Weights of a small GPT-style language model, trained from scratch on English Wikipedia: MLP 640 squared ReLU, RMSNorm before each block.
Each number is 200 + 40 x the weight over its row's rms, rounded and kept within 0 to 999. Layers, rows and columns count from 0. The size before them is the row's rms in percent of the matrix's.

# down: layer 9 MLP down (transposed), 640x160, rms 0.213, rows 52-71, columns 0-79
# up: layer 9 MLP up, 640x160, rms 0.229, rows 53-72, columns 0-79
down52,117,82,225,233,246,198,195,200,211,279,193,193,211,163,252,198,268,195,187,226,248,179,230,268,194,148,225,156,186,180,274,152,165,216,171,243,269,171,214,241,188,172,154,239,207,228,216,277,206,233,193,187,303,234,187,179,168,271,121,242,227,170,223,226,228,118,216,159,251,171,163,278,213,172,166,215,156,218,168,192,215
up53,116,133,232,225,234,210,244,166,214,190,144,161,169,232,147,250,105,242,218,245,160,203,203,264,261,200,236,251,188,166,175,182,257,166,232,253,202,212,117,249,197,183,218,179,172,193,182,243,171,158,179,204,190,202,234,188,263,175,187,180,222,219,244,220,181,199,215,150,236,129,168,236,192,206,180,217,165,284,199,211,199
down53,121,254,261,238,206,180,236,223,242,195,142,104,163,163,206,210,170,209,175,254,194,222,286,205,171,196,207,175,252,203,198,207,249,254,118,186,237,182,154,249,156,156,237,232,235,278,210,168,147,169,148,168,246,192,155,167,299,140,150,177,254,183,194,285,157,195,202,96,178,205,232,210,163,222,144,232,153,259,206,168,219
up54,112,204,173,145,192,190,282,186,172,189,233,181,192,205,212,216,223,194,254,203,227,203,258,175,153,197,204,182,229,176,265,197,228,214,245,184,194,230,187,287,282,178,222,250,193,135,179,287,331,294,174,195,191,219,270,147,165,168,177,190,159,171,133,171,201,186,231,250,204,155,138,141,240,243,230,168,221,198,238,211,135
down54,114,212,192,231,193,148,92,277,184,170,177,127,182,161,182,132,144,271,239,176,217,198,191,242,194,214,237,229,163,221,218,176,169,203,243,208,230,259,276,200,142,221,178,189,243,194,216,216,179,181,285,270,181,214,174,227,224,250,223,158,210,261,163,153,160,259,222,178,225,188,201,238,208,175,191,198,242,194,187,193,218
up55,098,253,217,224,208,222,195,146,183,174,144,177,218,182,278,203,223,172,212,212,135,227,132,153,229,173,227,217,215,139,143,197,189,172,222,237,192,169,194,247,141,227,196,253,291,140,162,258,218,291,210,167,182,134,199,141,184,204,213,200,130,170,165,216,203,220,187,185,224,251,181,228,236,196,209,210,222,219,214,157,158
down55,099,176,198,221,133,194,265,120,190,138,244,218,175,242,180,136,239,297,183,182,160,196,244,189,272,223,225,187,200,195,257,188,249,182,200,157,171,298,182,190,258,191,282,147,179,253,216,162,144,149,274,167,208,240,207,169,197,208,158,184,242,235,155,240,224,224,241,195,121,207,207,128,241,187,254,126,219,259,254,246,189
up56,102,190,203,247,204,216,232,111,188,233,214,142,287,243,239,191,175,233,294,223,157,222,141,188,185,225,124,198,271,208,175,202,201,180,194,290,221,184,223,231,201,170,263,221,197,166,161,269,263,204,128,261,155,187,208,216,213,219,159,173,212,203,170,121,210,201,252,189,191,225,212,191,212,142,154,260,193,243,180,137,175
down56,104,263,247,246,292,161,169,222,241,225,199,262,144,171,232,220,169,204,196,195,225,239,153,203,185,214,163,112,209,205,168,202,196,198,229,187,126,220,195,248,199,164,127,216,151,260,213,200,144,330,166,188,177,143,286,255,244,136,189,161,208,206,210,214,217,223,129,210,185,164,265,146,177,176,166,130,177,160,211,208,182
up57,110,260,155,165,208,193,192,137,201,199,192,233,271,176,206,224,120,215,226,202,236,225,179,300,235,201,273,176,283,125,138,174,165,159,159,279,221,164,228,213,235,190,218,188,208,181,200,295,283,162,190,180,160,196,195,189,195,197,180,234,207,234,185,131,180,152,208,242,183,243,103,156,225,249,211,226,199,170,202,155,227
down57,111,189,202,188,162,230,178,133,245,171,212,179,225,199,194,212,194,206,160,245,198,223,195,196,197,193,173,157,225,225,311,221,202,237,146,178,246,150,200,192,231,148,189,201,184,232,127,113,145,209,151,175,190,283,188,208,276,163,208,190,177,218,237,228,205,172,209,224,168,170,260,251,231,188,157,236,172,226,206,201,167
up58,028,195,265,197,240,203,211,137,196,247,228,235,156,236,221,145,220,134,226,257,207,244,188,282,236,267,234,286,264,114,156,266,227,195,209,188,174,272,213,286,206,206,212,189,193,186,228,271,219,174,176,236,164,192,204,123,255,168,146,154,180,197,197,165,191,141,281,175,195,186,168,233,217,113,187,229,169,210,193,203,221
down58,029,180,222,104,236,186,143,223,191,188,282,215,229,206,218,174,264,221,196,200,208,259,208,249,167,79,149,111,207,197,171,162,224,162,171,233,186,271,153,231,211,212,156,246,192,192,216,136,225,172,270,223,186,241,319,273,100,230,149,169,238,207,239,189,231,140,207,145,187,218,133,183,159,190,224,201,181,169,185,187,184
up59,104,254,179,202,163,205,163,201,176,238,230,297,208,157,197,168,134,181,201,162,198,219,191,238,169,210,116,182,155,152,160,268,234,199,182,216,179,210,303,243,217,237,201,226,198,160,205,218,217,210,202,241,222,210,242,140,186,224,261,212,162,296,200,234,154,247,292,145,131,152,242,213,234,208,215,150,260,227,161,176,155
down59,109,196,196,234,209,210,229,187,208,177,243,179,220,215,237,217,207,194,146,238,214,164,221,230,159,202,191,174,236,194,214,214,236,176,161,118,187,96,204,169,243,221,181,207,278,250,274,253,187,254,182,215,189,206,167,200,159,273,205,233,245,248,158,204,227,261,246,191,210,232,192,162,169,251,169,261,195,234,194,190,202
up60,028,234,253,178,263,171,262,201,116,242,204,215,214,273,176,172,166,169,253,227,229,257,173,264,201,267,265,219,198,122,161,282,193,242,233,230,206,280,238,321,178,129,208,187,191,180,145,263,195,132,205,246,180,218,175,136,218,168,108,186,169,247,199,188,207,209,269,239,181,195,168,208,221,155,164,151,218,226,189,139,151
down60,023,200,158,167,193,173,173,267,196,152,220,173,158,222,197,137,183,220,181,246,192,129,219,235,227,159,145,279,217,182,209,189,171,227,204,203,244,163,140,152,224,152,188,183,182,297,195,156,240,222,224,159,201,202,134,207,210,114,210,135,217,213,171,283,195,183,234,224,107,220,148,187,211,178,270,257,178,197,263,123,179
up61,051,233,207,235,247,159,270,129,194,159,135,191,193,204,226,221,167,230,183,188,237,225,122,273,256,251,256,206,195,204,195,208,126,158,269,217,214,202,201,207,203,237,163,215,171,125,204,211,178,243,170,130,165,231,239,171,215,214,147,179,209,199,160,118,208,258,222,202,224,170,234,283,176,214,200,179,220,165,182,191,196
down61,050,198,157,124,210,209,175,197,229,256,268,257,157,231,188,213,184,224,217,254,163,148,229,204,169,161,271,274,142,247,155,249,282,223,228,191,171,232,282,225,196,152,208,169,248,172,206,233,183,244,126,197,210,206,202,212,131,206,257,165,177,151,192,213,210,185,232,194,207,180,174,160,198,212,164,183,177,179,193,180,181
up62,025,222,241,242,210,188,236,158,208,235,244,225,212,185,203,240,178,222,294,219,218,249,184,266,258,242,192,288,209,85,173,255,213,209,245,203,214,226,253,267,264,178,257,165,210,177,198,311,181,201,199,188,158,191,196,116,231,177,186,121,136,257,192,133,188,222,234,216,216,249,166,220,243,138,203,165,231,150,143,201,198
down62,020,233,219,193,195,209,281,289,158,199,211,214,272,135,120,173,247,221,256,234,163,279,241,244,171,180,224,242,233,172,213,147,199,225,256,212,183,214,205,161,182,183,149,166,202,139,176,112,237,265,303,201,193,183,217,253,214,229,160,205,137,202,227,231,205,202,166,168,195,209,210,184,187,215,154,247,247,223,241,168,234
up63,108,203,236,180,244,209,278,161,202,221,301,169,142,153,200,200,196,173,238,190,171,200,224,185,325,164,236,174,185,194,225,197,226,163,206,248,219,206,183,155,212,239,191,198,208,235,194,296,214,162,189,294,143,155,211,224,207,250,209,196,244,271,168,182,167,254,204,276,125,175,154,264,177,240,201,194,253,170,220,243,230
down63,109,214,197,157,218,210,216,274,163,212,69,197,188,201,256,132,230,175,201,236,222,180,131,215,218,210,179,222,229,218,162,194,220,177,170,206,206,133,172,202,164,177,197,163,218,192,263,176,273,227,231,223,168,153,168,248,272,237,192,179,195,149,142,202,130,175,150,192,175,224,199,285,219,195,170,225,171,160,144,251,149
up64,025,163,226,218,208,172,176,173,202,250,239,241,191,264,168,201,184,154,294,231,204,244,208,241,259,266,197,190,199,62,158,245,179,183,183,248,179,299,177,209,216,171,239,176,228,152,230,246,236,197,194,214,179,184,172,154,262,207,179,181,167,271,186,168,260,213,242,196,202,191,185,219,274,147,171,229,229,160,160,178,233
down64,023,190,152,186,183,149,181,193,210,265,253,203,235,196,206,158,206,220,221,262,166,243,230,277,247,213,287,171,156,204,197,241,139,233,135,178,242,175,109,196,203,241,228,215,179,235,223,212,228,244,152,177,169,159,184,213,232,171,172,189,167,216,114,199,188,213,199,164,208,227,216,159,259,160,209,218,232,209,268,183,246
up65,116,284,225,184,175,273,262,227,207,196,225,236,98,176,230,202,142,140,274,166,271,236,86,213,181,186,155,241,247,213,156,174,205,232,226,197,196,211,168,265,280,221,256,199,191,189,220,198,195,254,221,268,219,219,160,160,195,216,199,210,248,191,209,237,192,203,298,140,238,237,189,157,220,233,144,223,244,210,163,226,236
down65,117,206,216,128,183,224,209,186,300,167,235,192,202,167,166,271,153,165,139,172,194,207,218,238,167,133,207,168,268,224,197,197,302,219,213,136,196,189,160,188,208,183,238,246,241,237,203,180,101,194,183,155,205,165,189,265,212,158,171,192,207,173,212,227,268,185,205,174,178,202,159,203,224,263,225,227,140,182,124,159,249
up66,111,221,136,180,232,226,217,110,208,224,171,282,173,184,182,236,185,211,211,239,149,227,196,221,242,231,280,227,211,176,180,203,209,249,158,229,135,189,159,185,201,231,201,195,134,205,144,170,250,276,225,225,186,201,338,202,236,174,169,165,208,245,189,235,144,110,225,129,225,201,171,158,189,187,235,212,203,258,273,130,220
down66,112,236,189,196,199,152,169,259,180,178,151,198,194,208,114,152,155,123,136,182,218,246,235,201,119,145,171,155,223,92,198,194,235,182,225,210,220,255,147,167,188,217,222,182,187,197,227,225,271,250,224,224,213,217,186,179,265,219,175,182,182,140,152,225,213,180,205,142,197,148,151,240,193,241,159,218,267,235,164,174,117
up67,115,156,204,225,179,273,179,214,214,191,186,281,226,266,249,221,214,177,222,224,236,201,189,262,188,240,209,230,262,174,139,235,201,175,169,172,66,267,207,187,235,215,225,194,227,178,173,194,266,198,220,201,128,199,247,186,222,205,238,109,189,272,213,107,184,186,195,129,215,239,179,191,209,227,224,107,155,183,221,208,211
down67,115,224,184,227,154,223,219,235,230,194,181,194,207,225,269,236,231,125,150,277,186,239,243,142,239,116,189,215,153,132,218,288,224,215,262,259,308,213,205,244,170,188,222,281,212,165,172,168,144,178,153,197,241,282,153,244,158,234,158,175,158,264,179,222,202,106,221,236,177,228,173,185,257,213,249,193,243,190,246,272,175
up68,105,212,186,198,240,190,209,242,180,195,197,255,170,171,203,142,161,150,194,316,229,231,112,213,195,265,240,155,190,221,184,227,232,158,213,185,174,220,185,193,124,198,216,239,225,153,178,197,171,211,163,214,128,212,286,99,215,205,262,240,223,234,141,139,170,119,188,235,181,151,206,282,196,154,227,191,227,206,161,159,230
down68,099,125,166,121,235,222,182,285,196,217,211,128,135,150,186,237,163,159,189,166,213,224,290,243,263,180,187,226,280,171,205,213,157,246,129,227,237,155,187,191,173,234,186,216,235,248,195,243,225,139,241,224,194,151,172,236,209,208,268,179,232,234,164,246,222,221,196,237,253,162,218,228,254,152,236,207,160,169,183,139,161
up69,076,173,202,250,187,233,148,193,160,173,218,218,198,184,258,108,189,216,202,170,229,285,148,137,248,172,140,157,251,161,175,236,255,236,237,278,158,273,185,205,256,157,283,211,192,193,192,221,188,187,203,241,219,152,234,233,237,156,122,213,185,191,179,217,214,233,217,212,180,182,174,221,173,208,152,167,173,204,211,198,193
down69,065,212,253,169,134,161,170,252,254,145,229,113,224,178,264,141,173,232,251,208,127,194,267,142,149,217,145,224,170,333,243,149,200,228,191,185,211,225,216,123,148,216,184,188,222,160,201,166,166,188,240,135,211,197,211,183,220,270,212,202,172,140,283,223,236,181,220,216,225,186,215,143,184,153,187,204,193,217,184,220,213
up70,109,236,174,184,254,200,181,215,236,150,211,169,196,222,172,190,242,216,184,217,174,190,95,238,207,247,198,224,138,180,184,215,204,111,253,270,168,214,335,233,185,227,274,163,156,215,213,182,166,186,129,203,194,189,214,230,215,119,182,134,146,229,74,221,252,197,168,205,227,189,181,210,274,177,252,166,192,251,218,182,224
down70,107,209,222,228,227,232,188,210,191,251,217,177,170,183,208,170,216,149,304,224,170,147,232,222,225,223,191,129,243,170,229,242,225,169,146,173,214,263,143,189,190,153,234,206,217,149,188,139,196,212,192,217,188,198,128,216,261,190,208,150,221,155,258,240,233,192,195,145,200,187,167,153,143,199,213,190,177,164,188,174,240
up71,114,171,211,216,183,211,326,182,173,210,291,215,177,165,207,221,237,145,251,148,215,229,116,166,187,199,195,201,246,150,187,189,143,197,246,244,136,256,201,191,228,246,222,139,186,191,194,192,166,210,188,157,230,178,211,194,170,233,249,183,154,251,228,136,150,263,259,182,192,186,211,140,221,218,194,187,243,218,116,194,194
down71,111,245,213,223,231,247,228,169,243,186,134,193,154,238,246,191,241,192,188,146,220,226,237,158,157,192,168,207,209,232,204,211,240,223,186,222,160,232,178,204,221,262,241,223,152,201,222,163,229,217,195,115,211,156,199,247,123,165,199,188,221,199,201,204,229,194,168,213,202,236,172,212,280,277,186,132,258,248,147,157,239
up72,103,232,228,183,197,189,160,208,175,226,210,242,197,155,137,213,167,261,254,194,201,237,173,130,207,200,173,225,269,130,266,205,168,201,178,232,257,142,214,239,158,203,228,192,254,187,191,159,211,222,256,288,139,231,135,210,192,136,179,237,253,206,181,114,191,259,185,218,228,207,202,198,182,153,215,131,139,200,216,133,237